Weights of a small GPT-style language model, trained from scratch on English Wikipedia: rotary positions.
Each number is 128 + 32 x the weight over its row's rms, rounded and kept within 0 to 255. Layers, rows and columns count from 0. The size above them is the row's rms in percent of the matrix's.

# layer 2 MLP down, 192x384, rms 0.141, rows 100-191, columns 320-383
size [ 98 110 109  96  98 108 101 101  91  99  97  94  98 102 103  95  98 107  93  91 102  98 107 101 101 107 105 105  92 105  96 105  94  99  97 105  98 104  95  93 100 102  93 105  99  99  95  95 107 101 105 101  95  96 103  99 106 105 100  91 101  99 105 102 100 101  99  99  93 102  94 101 104 101  98  92 102 106  99  95  99 103  98 102 103  97 104  98  95 101 106 104]
[[ 81 155 169 155  74 159  83 100  81 130 153 145 147 133 166 133  99 175 112 111 182 144 144 135 190 128  92 135 183 103 137 169 123 103 153 154 162 154 136 114 115 162 112  80 192 106 151 166 120  94 133 163  76 134 129 176 124  84 149  87 199  93 147 212]
 [ 65 108 115 124 136 143 123 193 121  92 142 135 152  67  95 139 159 100 142 145 141 154 150 136 147 142 139 145 128  72 194  69 130 160 178 109 132 157 156 160 106 186 147 120 216 176 131 164 182 100 124  84 134 144  66 129 122 140 140 135 141 177 138 102]
 [128 124 193 139 152 121  84 106 152 138 122 142 150 127 108 156  79 124 116 175 109  74 130  94 106  78 154  90 144 135 132  81 134 118 123 154 108 135 121 172 123  97 172 159 167 157  67 108 133 158  81  51 104 155 119 122  89 188 177 144 136 159 125 143]
 [ 98 105  64 161  93  80 111 189 164 153 117 142 115 155 121 136 139 114  98 123 157 101 100 111 132 151 141  98 137 140 171  92 192 125  95 145 129 155 130 125 124 161 174 120 196 164  99 141 137 112 111  78 127 150  59 113 106 156 142 139 158 109 131 123]
 [109  86 101 181 174  76 101  98 150  99 104 112  95 160 106  95  88  66  97 118 140 117 120 114 109 138  89 123  77 142 161 107 199 128 152 126 121 129  89 122 196  51 192 101 147 178 160 182 154 117  53 127 157 110 124 137 156 134 150 112 118 132 117  97]
 [ 92  87 151 149 123  78 122 161 127  81 180 104 105 153  93 120 184 125 167 153 140 181 110 130 107 125 154 132 151  66 148 135 169 123 134  58 114 115 123 198  95 154 164  67 130  65 121 201 155 139 128 103 154 176 143 120 137 122 167 146 133 115 100 121]
 [158 183  57 148 117 108 180 127 126 115  92 123 112 149 173 126 138 153 199 125 105 136 137 144  98  98 103 161 197 111  87 118 119  97 105 141 119 187 157 188 134 111 116 183 123 157 132 143  94 120 110  98 112 125 181 157  54 154  50 147 124 124 121 121]
 [133  90 110  77  86 105  63 120 146 104 137 155  87  96 106 127 113 123 129 107 101 107 113 121 155 130 124 139 116 148 149  79 144  86 104 140 148 131 151 128 167 118  85 112 133  97  94 137 131 171 159 159  80 131 101 129 131 126 158 164 126  84 162 128]
 [118 156 124 185 149 174 132 155 106 131 102 124 117 127 110 140 137 123  98  99 168 143 221 158 125 143 171 127 148 110  65 142 102 158 159 149  93 137 100 116 112 104 130 105 108 161 133 154 123 146  66  79 176 122 109  94 149 128 105 146 163  99 117 165]
 [130 146 125 116 145 107 121 131 148  99 102 109  66 103  55 165 139 131 121 155 144  66 103 206 112 136  94 136  65 121 108 144 113 121 143  91  72 125 113  88 164 138 146 114 121 140 153 124  66 138 154  67  91 112 214 129 170 158 116 152  98 167  90 127]
 [114 179 103  83 198 128 131 155 140 153 150 155 109 149 159 137  92 111  93 111 130 160  89 124 116  98  78 146 118 124 122 121 182 149 176 155 177 169 112 142  85 100  99 127 122 156 172 138 158  83 151 166 110 118 158 118 106 119 141  88 153 154  87 139]
 [129 117 125 174  73 129 168 101 149  98 157 152 130 152 131 130 128 155  97 170 117 159 148 113  96 203 108  91 106 119 147  82 137 110 111  77 107 151 147 143 101 108 134 133 120 134 138  23 112 158 130 130 139 177 170 145 135 141 143 129  64 115  75 182]
 [153 143 132  92 146 120 133 120 124 158  68 176  76 114  87 117 126 141  76 129 167 144 113 182 112 176 113 141  72 140  35 117 115 164 165 175  69 112 161 127 140 139  95 117 120 163 121 137 150 128 159 109 204 125 104 101 124  67 109 138 144 178 136 140]
 [ 57  88 126  95 129 110 147 136 115 129 144 145 122 143  88 127 159 116 123 135  81 114  96 117 113 102 145 114 108 125 110  89 167 148 137 175 126 150  74 182 153 121 126  76  96 137 139 158 131 135 185 115 180 166 149 141 135 155 149 192 104 104  98 110]
 [106  90  86 167 146 105  95 116  94  33  43  78  95 142 126 132 143 111 158  83 128  61 119 127  90 122 143 130 168 113 163 156 103 188 160 141 138 137 144 143 151 113 155  21  88 105 152 140 144 128 105  73 164 135 145 161  79 132 179 174  88 129 130 116]
 [127 179  56 160 153 145 115 126 109 149 178 138 165 139 140 116 148  88 108 165  88 125  67 114  96  96 148 148  95 123 113 118 118 136 142  94 159 136 138  96 100  73 219  96 149 100 101 187 141  88 145 168  90 170  98  73 103 162 130 127 112 175 143 163]
 [128 201 134 182 163  80 126 140 142  82 130 143 137 123 167 135 109 166 116 187  76 139 191 100 145 212 131 135 112 119 159  88 132 117 144  64 155 177  79 158 113 154 115 139 148 110 110 129  92 110 143 150 130  90 156 118 149 149  93 114 134  92 137  84]
 [128  97 138 115 122  92  73 130 159  79 106 131 141 126 131 165 169  79 123 136 109  83  76 117 104 154 128 101 148 124 135 129 154 164 124  83 170 235 174 115 123 147  85 117  96  92 111 148 135 127 112 157 102 122  62 138 120 186 129 115 128 106 162 153]
 [196 121 213 135  86 109 135 134 117  69 157 140 150  84 140 101  98 162 164  96 118  82 171  30 149  94 160 155 161 150 149 118 123 132 143 161 106 105 158  74 117 140 156 146  89  82 167 118 151 135 163 103  44 113 158  94 214 137 100 107 125 140 117 133]
 [166 134 135  91  84 145  92  86 115 140 100 123 106 114 108 119 113 185 102 130 115 158 155 173  65 200 116 117 110 137 118 137 198 153 133  73 100 156 133 118  85 208 120 161 107 150 159 115 140 107 140 139  91 110 161 156 158 180 118 109 176 151 129 174]
 [129  85  66 106 122  95 177 122  84 145  94 199 113 110  99  95 120 134 122  83 138 170 100 100 150 151 174 160 151  74 156  42 115 114 135 105  84 137  87 141 125 104  92 177 140 164 101 121 153  82 169 141 172 149 136 136 157 164  98 148 136 212 122  95]
 [116 124 152 109 149  74 150 165 100 158 146 157 120 102 141 163 162 134 103 163 182 155 109 157 166 103 185 129 129 152  80 115 124 108 127  62 145 116  71 115 104 131 127 125 113 126 121  57 123  88 145  71  85 139 146 115 145 145  87 118  63  24 152 165]
 [137 130  40 121 142 139 171 142 122 141 191 108 153 146 106 140  86 151 132 163 142 154 135 114 149  95 157 143 114  83 125 152 118 148 140 124 135 116 107 114 141 124 138 102 140  61 153 156 144  68  82 128 114 183 153 113  16 119 131 154 171  87 160 178]
 [132 128 154 134 152 196 168  88 112  96 138  75 149 178 135 108 127 166 113  98 122 109 148 127 153  72 187 175 131  57 131 133 120  94 135 153 145 134  76 150  40 159 139 152  98 112 153 123 117  60  89  71 160 134 143 136 117 148 121 150 143 157 162 101]
 [103 108 172 176 100 108 145 113 128 125 124 107 174 115 124 109 168 112 160 103 138 176 119 137 188 114 148 118 206  66 166  50 106  74 174 112 115  55 151 164 166 148 157  79 114 114  93 135 150 135  60 145 118  74 125  71 129  74 144  98 152 183 102  82]
 [120 164 101 103 179 136 148  94  89 122 169 112 141 183 118 136 126 161  80 136 115 136 158  91 203  55 130 152 159  89  85 162 133  67  86 130  52 127 101 115 116 119 106 143  44  56 117  96 147  81 145  92 158 114 109 122 136 186  52 122 168 137  95 129]
 [165 148 113 119 146  89 102  89 121 143  65  98 104 155 102 106  86 148 124 132 171 113 130 164 176 137 131 133 112 161 191  93 150 115 150 206 223 109 122 120 135 103  40 111  91 119 144 113 116 148 179 154 158 126 166 208 158  74 146  97 129 149 141 136]
 [122 143  92 124  94 161 148  84 128 103 120 185 165 114 153  66 128 146 149  85 157 100 145 138 126 118 131  81  86 103 163 148 102 105 136 139 122  77  87 110 145 134 117 139  86  90 128 126 150 130 174 127 123  65 124 169 164  96 102 114 159 122 153 184]
 [152 129 147 157 152 162  72 156 163 162 113 141 156  84  83 116  78  73 180 134 217 178 101 158 175 169 111 118 167 131 115 141 100 143 180  94 128 115  41 111  70 140  88 102 223 114 162 120  97 132 196 104 111 127  87 190  97 162 115 178 118 111  94 163]
 [124 100 106 136 101  92 176 100 136 175 125 154 105 174  85 105 124  74 121 111 108 124 136 129 101 158 120 115  79 138 149 121 118 103  93 144 240 133 172  84 125 103 126 101 148 147 152 126 103 159 177 174  77  75 111 194 153 103 129 141  95 159 116 161]
 [123 233 113 145 125  71 133 176 103 157 164 136  94 102  96 128  98 106 132 133 140 113  97 149 164 186 168 100 102 101 117 171 116 172 181 101 116 138 115 111 133 137 158  83 149  89 137  88 185 129 121 157 156 121 146 136  89 164  94  83 185  99 153 126]
 [ 83  77 126 135 122 131 128 142 124 135 143 115 149 110 168  95 199 156 140 145  98 159 135 150  92 123  98  92 191 136 132 108 108 124 136  63 111 164 159 157 131 135 157 113 143 151 103 144 100 142 135 135  74 124 178 125 141 152 173 106 112  86  92 135]
 [ 58 121 146 107 131  92 122 160 117 147 125  75 184 136  97 148  62 103 127 115 122 188 117 139  99 151 116 122 127 125 162 184 107 170  92  60 142 118 129 179 136 125 109 135  89 112 110 166 115  78 137  88 109 138 131 147 139 148 121 146 152 137 129 106]
 [108 130 223  96 116 127 113 111 168 156 180 113 134  88 141 146 108 103 103 126 179 118 140 135 184 134 106 110 147 154  71 138 108 149 126 110 139 148 137 142 150 156 112 164  82 178 183 115 143 127 117 151 102  92 144 152 131 102  92 118 156 136 124 112]
 [163 142 186 106  94 143 112 145  77  95 111 139  87 139 132 159  47 158 142 163 149  88  89 101 166 131 107 134 165 159  76 130 168  85  92  85  80  82 142 133 105 213 176 130  82  68 153 181 123 140 130  95 155 178 118 132 164 122 140 163 136 123 175  94]
 [120  76 109 132  85 135 161 139 170  85 104 107 143 148 135 120 179 105 169 146 140 117 166 104 132  85 133 168  59  89 127 157 120 116  99 119 146 116 162 135 117 110 104 112  96  93 117 136 152 149 157 189 154 125  48 128 156 130 155  76 111 175 102 131]
 [184 137 116 113 138 114 118  81 139 102 105 127  98 123 131  83 126 130 127 141 151  83 119 111 178 106 133 152 112  94 115 102 216 148 144 124 150 144 108  83  86 107 142 163 141 117 179 152 175 130 171 127 111 152  95  81 145  97 112 117 121  93  98  78]
 [111  98 149 119 142 117 175 126 168 144 124 121 126  78 133 111  79 150 127 172 169 120 140 120 126 163   3 134 125 110 113 130 139 191 154 102 167  97 137 135  93  84 113 147 108 131  99 110  71 174 115 109 101 120 151 167 158  88 160 137 153 116 118 201]
 [162  85 148 116 152  80 108 140  89 176 164 183 173 129 122 170 107 147 112 172  97 109 140 145 124 165 129 144 113 123 142 109 164 108 108 159 119 159 226  85 178 153  90  79 166 110  79 160 133 143 162 157 149 153 106 170 164  95 164 134 112 117 154 134]
 [111 107  74  97 111 141  61 143 146 180 153 120 142 122 125 128 143 115 116 142 127 172 186 125 135 114  72 117 145 116 132 110 149 121  95  75  72 114 188 125 140 127 150  72 174 129 122 154 141 148 173 143 122 137 130 122 148 119  97 117 147  70 115 154]
 [148 109 139  64 105 121 151 157 117 102 180 173 136 169 159 150 123  47 109 114 159 149 130 122 154 174 103 124 181 141 152 120 118  79 143  90 128  95 179  69  54 174 138 151 165 182 161 155 168 177 166 132  94  43 148 163 109 139 157 164 164 114 113 145]
 [111 168  77  61 112 154 122 122 118 139 149 144 160 149 137 153 124  94 172 101 135 137 113 168 164 145 131  96 155 160 123 142 104 146 102  95 136 136 158 188 161 188 139 120 126 178  98 138 122 165 154 112 143 102  96 163 100  49 122 117 125 141 157  26]
 [180 116 116 130 100 159 123  90 164 181 149 125 130 164 137  81 121 132 171 120 120 125  58 144 145 170  82 100  82 107 126  96 117 137 134 107  99 128 138 114 164 139 102 108 119  80 139  75 134 149 153 131 134 125 174 132 133 120 155 114  85  94 117 134]
 [ 72 155 154 154 149 153 125 103 108 131  76  97 154 173 136 171 124 156 123 131  96 147 172 155 212 151 153 159 121  54 162 110 148 119 131 140  99 133 142 153 103 145 208 143 128 124 130 139 171 139 174  36 146 152  85  68 112 114 116 116 169  99 165  91]
 [120 132 107 208  90  73 161 137 143 105 104  98 173  67 162 145 119 134 144 122 185 150 126 176 139 168 115 122 132 161 147 162 107 165 153 113 100 136 108 137 140 107  40  99 148 146  43 143 148 111  96  79 204  89  88 133 110 170 169 136 146 112  95 111]
 [109 129 148 129 179 120 111 138 163 208 141 114 114  89  68  86 149 130  51 136 134 143  52 200  93 163 101 134  95 155 119  91 108 140 101 114 149 135 123  94 105 186 104  96 164 185 102 146 155  86  80 106 165 115 146 143 105 166 102 154 111  88 175 124]
 [135 187 144 134  92 124 123  80 162 140  81 129 185  88 156 102  85 130 142 126 175 124  55 148 130 105 111 155 192 159 125 146  71 127  98 152 112  87 146 179 189  87 131 181 138  79 133 132 106 174 195  48 178  79 122 129 108 148  96  95 112 139 165 120]
 [148 128 130 142 147 120 124 123 155  99 153 106 183 137 165 134 111 127 128  97 113 124 157 139 110  62  86 134 169  84  85 132 150 145 127 114 215 118 166 206 111  94  90 146 143  67 162 140 146 114 186 161  52 192  87 124 149 136 152 130 114 145 130  89]
 [134 107  83 115  92 103 102 104  93 150 108 146 114  80 115 143 101 108 191 114  91 139 156 159 106 105 141 132  86 142 124 124 156 142 155  94 120  98 100  74 152 150 173 167 131 151 160 111  67 147 103 133 156 124 137 142 129 184 126 109 174 121 143 142]
 [127  94 145 119 151 130  99 174 108  75 106 111  87 150 101 112 133 108 118 129 136 165 100 151 122  79 125 137  73 118 120  99 142 128 131 118 119 172 164 104  85 149 152 113 244 145 172 195 160  75 130  87 144 181  93 148 174 108 187 115 148 137 134 133]
 [115 132  69  67 179 109 118 118 167 177 141 115 170 134 195 128 142  98 133  87 152 115 132 103 135 112 140 123 142 150 154 125 161 119  88 134 135 190  85 134 159 133  74 143  84  87 119 173 163 131  63  99 142 164 119 110 176 151 138 162  66 143 192 109]
 [ 84 117 106 109  93 102 158 127 133  62 135  73 159 109 168 107 113 114 175 113 124 115 186 138 148 160 155 142 153 143 116 146 131  49 126 150 159  74  82 108 101  99  76 117 153  90 156 178 182 137  68 150 109  85 122 114 134  89  75 148 130 101 129  84]
 [109 137 175  97 174 123  72 117 122 147 100 136 109 197 145 181  96 125 122 119 148 175 102 154 168 132 127 116  98 139 113 155 109  65 208 121 117 123 117 117 145  88 150 134 117 131 107 109 195 179  77 147 132 119 151  77  90 186 135 143 133 120 148 133]
 [148 106  95 171 122 194  82 103 133 158 128 100 144 171 130 127 152 154 147 117 155 170 139 171 114 114 114  93 102 108 148 113 137  55 143 114  82 120  93 212 121  92 153  68 150 103 135 137 121 103 122 126 110 165 107  99 118 179 122 144  95 108 189 160]
 [120 137 165 168 185 146 113  99 113  97 182  93 134 212  91 192 161 141 103 140 100  72  94 114  88  84 142 188 184 106 159 136 113 151 149 131  96 137 152 113 147 132 161 128 213  83  87 165 138 163 125 190 134 126 126  86  94  89 163 107 122 130 144 103]
 [171 126 137 110 200 113  99 150 100 140 117 165  98 124  73 109 174 105 165 123 167  50 102 116 108 165  80 117 152 174 120 130 184 144 126 121 198 111 147 129 136 155  87 175 122 130 109 189  56  67 169 116 189  84 131 120 136 128 128 134  88 136 138 120]
 [108  78 116 119 168 112 214 183 144 158 111 106 126 129 153 127 139 120 131 118 109 138 133  92 110 154 131 142 127 179 121 131 179 119 142 137 110 119  85 156 163 113 151 139 119  96  76 113  86 199 108 102 152 138  82 117  91 138 101 143 123 114 152 118]
 [111 122 132 116 133 141  84 111 137 134 169 101  65 109 137 150  90  76 129 138 148  85 139 112 102 101 146  99 119 141 192  92 217 140  93 146 118 128  84 122 188  61 101 148 147  80 120 140 146  66 174  97 131 188 183 178 145 143 106 169 101 136 137  90]
 [100 135 121 149 115 137 190  81 114 188 190 175 145 114 132 123 122  69 104 108 111  96 132  99 109 175 104  85 111 183 144 147 100 195 102 114 128  95 116 140 118 103 105  89 166 143 160 132 141 111 122 109 112 109 128 130  94 166  94 151  95 152 122 152]
 [ 90 134 116  70 154 134 109 129 125 148 113 140 147 167 140 125 156 138 182 172 154 146 144 167 202 133 177 127 132 118 177  46 185 125 160 113 168 110  83 128 168 128 157 170 143  96 125  95  75 125 153  78  66 112  99  93 191 176  90 135 144 130 130 156]
 [109 158 101 116  83 137 107 125 111 138  80 168 142  76 122 137  84 117 116 137 104 101 153 139 135 141 122 109 189 138 179 105 148  70 158 116  80 122  95  80 155 156 121 178 128 139 162 126  96 130 110 178 189 100 210 173 140 130  60 109 179 201 122 152]
 [118 102 120  75 145 187 137 119 146 126 135  87 162 151 133  99 178  95  78 111 132 136 189 112  72 174 116 110 124 153 128 153  67  95 133 134 139 122  80 114 122  99  87  80 124 127 147 154 147 156 153 115 110 146  96  93 147 104 134 113 113 132 128 153]
 [179 113 127 137  97 142 153  78 131 113 142 157 170 110  97  26 201 188  78 109 179 108  90 120 196 150 189 130  79 184 105 111 218 103  75 110 130 137 129 119 121  88 116 152 167 102 185 136 109 131 124 108 133 115 115 120 146  94  78 142 121 132 118 172]
 [105 132 180 131  91 131 173 143 126 118 103 119  90 133  68 124 139 162 120 166 115 120 173 157  84 151 141 120 185 109 160 145  81 148 178 178  96  74 126 145 103 211 148 142 126 105 104 150 122 112 139 122 139  59 159 157  65  76 110 119 146 163 165 167]
 [ 87 164  92 115 147 130 137 140 169 161 159 183 156 149  97 111  80 140 113 162 162 144 152  87 152 118 127 140 149 140 197 104 124 179 118  99 158 172  59 183 115 129 144 155 132 132  79 118 124 102 172 203 113 110 148 117 175 124 136 118 125  78 108 124]
 [115 155 143 122 145 130 125  86  77 146 165 140  93 192 144 154 125  99 130 105 131 115 117 109 135  76  93 104 142 164 100 172 168 159 178 159  84 145 138 109 146 139  72  44 166 151  81 155 109 173 147 142 105 135  96 209  79 137 174 163  87 122 150 139]
 [134 140 125  89 193 133  97 110 177  70 109 171  78 159 123 120 186  60 197 145 140 178 134 148  63 141 171 101 163 125 148  31 134 132 113 105  86 131  97 150 143 129 171 127 167 166 146 140 107  97  78 122  85 117 111 109 113  94 148 121 170 122 149  87]
 [135 137 116 115  77 142 148 138 147 115 109 133 103 108  56 146 142 188 157 154 100 117  71 137 187 123 115 139 118 108  64 135 140 131  71 111  93 112 139  94 138 199 113 117 139  81 133 123 104 115 129 148 138 104 138 177  80 122 183 102 133 188 192 124]
 [169 101 145 155 142 116 129 133 120 147 133 144 173 134 100 118 129 159 156 114 123 129 127 134 120 123 115 143 120 141 162 136 148 152  93 150 121  86 134 108 145 139 100 138  98  86 160  81  48  77 137 111 167 131 119 185 159 105  89 122  83 153 110  75]
 [173 104 117  94 124 164 128 138 154 132 191 118 132 104 137  94 100 170 189 156  58 149 138 104 145 169 115 162 107 125  90 151 115 107  27  64 112 201 165  75 157 103 125  79 235 111 113 133 101 144 150 157 109 134 152 121 148 122 122 146  96 145 182 163]
 [128 126 138  93  77  99 168 124 191 124  87 157 136 117 113 109 117 181 201  98 113 174 100 162 175 147 132  91 140 143 127  95 125 132 144  91  71 148 134 160 107 111 127  78 134 171 200 165 152 160 115  94 100 102 100 125 135  97  98  77 124 158 153 133]
 [150 143 107 111 137 103 104  79 181 137 140 191 133 112  97  80  41 173 150  80 151 101 149 122 132 111 114  74  94 187 137 150 145 123  89 143 114 119 118 134  98 129 165 122 155  69 134 128 178 150 201 136  96 133 119 209 120 104 178 144 118 120 184 127]
 [ 66 122 102 120 155 126  88 137 133 109  59 106  60 172  97  88 108 135 136 136 115 105 154 119 180 117 150 144  97 155 100 143 145 130 143 147 128  78 169  66  80 129  69 130 189 125 113 179 168 123 139  64 129 123 131 163 124 150 142 134 118 159 135  34]
 [158 158 164 138 154 198 106  92 103 181 160 183 161 146 175 115 183 139 136 118 123 127 135  68 134 199 106 133 131 171 142 104 158 157 146 129 166 116  56 112  86 132 156 108 118 105 160 116 141 132 137  86  95  90  82 187  99 121  85  96  87 109 122 138]
 [ 98 110 109 135 145 183 126  58 129 135 114 163  93  96  59  99 128 163  82 119 173 115  80 149 161 184  67 131 111 144 148 132 164 102 137 171 123 138 111 124 182  78 145 135 143  79 126 146 155 100 169 104 179 134 110 128  78 110 177 101  97 168  71 220]
 [170  56 164 152 159 193 119 172 153 117 110 100 174 101  41 132 170 162  91 188 151  95 143  90  86  76 130 101 148 102 115 162 158 187 128 176  80 119 148 139 135  91 179 131 151  82 178 167 131 145 138 172 129  84 125 133 180  85 131 130 144 124 154 173]
 [127 156 122  75 160  97 104  75 124 147 204 136 123 107 145 136 161  95 152  75 101 156 166  97 158 114  66 110 111 160 123  91 137 138 134 137 155 133  97 131 188 123 148 135 135 132 101 143 169 121 153  85 197  36 144 136 133 108  97 124  92 126 112 150]
 [137 119 187 117 176  79 107 173 148 160 153 143  68 159 176 134 168 150  99 123 116 104 143 212 138 123 156 142 107 133 106 114 112 145 134  71 184 116 118 154 133 118  86  97 149 123 107 129  72 135  87 112 135 138 119  97  97 116 104 141 137 194 126 117]
 [107 106  68 133 155  87 180 146 114 152 153 175 124 101  82 158 171 171 112 136 108 121 109 185 117 133 142  72 201  89 126 109  77 162 154 108 196 147 130 125 110 145  45 133 130 159 158 129 108 127 130 113 103 123 108 142 129 207 153 164 121 212 135  95]
 [174 160  79 104  80  74 176 184 141 143 130 158 154  86 157 117 119  71  87 122 131 124 170  93 138 150 164 127 116 140 167  90 188  91 106 165 103 135 110 177 119  78 129 144 125 130 107  28 170 112 152 160 131  77  77 132 178 163 116 137 127 132 113 131]
 [125  86 140 114 105 148 186 132  96 102  75 155 101 130 158 135 115 153 169 125 107 195 155 101  96 133 136 114  85 155 149 179 106 152 158 145 106  66 113 119  87 198 166 162 124 131 129 176 111 157 120  95 189  81  78  92 146 107  91  65 150  99 114 130]
 [197 114  80 159 124  98 116 149 114 125 150 138 217  80  81 158  82  91  78 113 177 112 150 173  96 144 130 122 100 100 125 144  97  83 130 148 116  60 164 112 100 144 145 160  86 176 202 110  90 145 157 128  98 166 162 133 153 219 164 165 141 134 168 117]
 [168 140 149 166 133 112 111 126 105 111 129 173 153 115  92 139 111 187 130 150 134 163  63 124 131  88 116 155 169 126 158 140 133  90 158 131 111  83 115  99 116  96  91 157 181 124  28 143 160 127 114 154 180 149 124 107  95 154  95 128  93 139 115 162]
 [131 119  42 118 169 180 133  98 155 126 120 117 160 185 135  64 142 143 147 164  64 124 136 185  97  54 154 194 121 116 162 110 108 121  79 123 113  97  92 173 145 129 190 153 121 105 136 139 148  65 112 153 108 154 122 128 204 162 145 158  77 196 137 115]
 [128 142 138 116 115 146 116 183  98 110 116 138 124 121 213 190 106 213 111 163 112 125 184 113 172  93 103 138 122 174 133  95  78 124 124 119 125 156 104 121 146 122  89 105 115 164 224  69 121 152 121 108 110 135 165 154 163 119 119 183 171 120 152 212]
 [114 149 152 192 142 139  80 140 152 118 136 130  99 121 115 101 121  76 170 152 107  90 156  94  87 183  90 129 128 131 161  80 117 100 132 174 133 154  86 141 124 110  80 150 121 190 130 145 136 153 110 137 124 143 171 100  90 172 111 133 138 173 102 143]
 [120 113 138 121 123 135 159 137 136 103 137  94 176 141 107  82 105 151 113 126 117 105 160 131 101 201 121 135  92  79  99  95 117 107 122 106 115 121 102 141 115 144 143 121 142 127 152 118  88 168 131  98 123  88 152 153 119 129 122 138 157 118  60 152]
 [189  72 176 117  63 173 118 145 126 122 113 104 124 103 151 139 162 111 197 189 142  78 118 128 119 119 125 158 147 155 152  78 127 150 156 111 125 160 133  55 110  67  97 152 179 102 155 107 102 146 155  82  93 124 157 155  97 147 148  83 132  98  95 104]
 [ 52 117 182  42 117  76 172 151 158 156 142 127 142 162 119 146  40 136 201 122  78 108  92  57 138 109 105 163 154 125 155 139 110  79 139 136 161 157 184 167  99 128 161 126  77 129 147  76 201 214 133 110 166 116 129 162 146 110 171  97 192  90 114 152]
 [139  86 154 117 183 146  83 108 125  89 130  90 130  85 174 160  95 189 151 114 116  59 136 135 145  78 123 138 108  90 124 143 159  98 101 134 109 132 154  61 127 144 119 134 132 170 187 174 128 136 168  96 134 132 168 150 160 134  97 152 199 100 125 116]
 [126 137  47 186 179 110 145  65 163 116 164 126  87 142 163 149 140  76 100 142  83  74 116 118 118 150 110  80 117 103 141 139 111 137 132 159 176  76 149 124 131 150 128 161 185 107  73  51  80 106 100 131 162 131 141 119 106 158 160 149  90 170 126 146]
 [ 91 131 149 147 156 130 141 156 191 164 119 129 133 120  92 156  71 122 148 135 114  71 119 136  90 146 132 126 114 108 181 133 130 153 138 153 150 117 121  94 121 100 125 141 136  70 127 143 144  99 122 161 119  93 119 115 125 124 158 136  78 138 137  94]]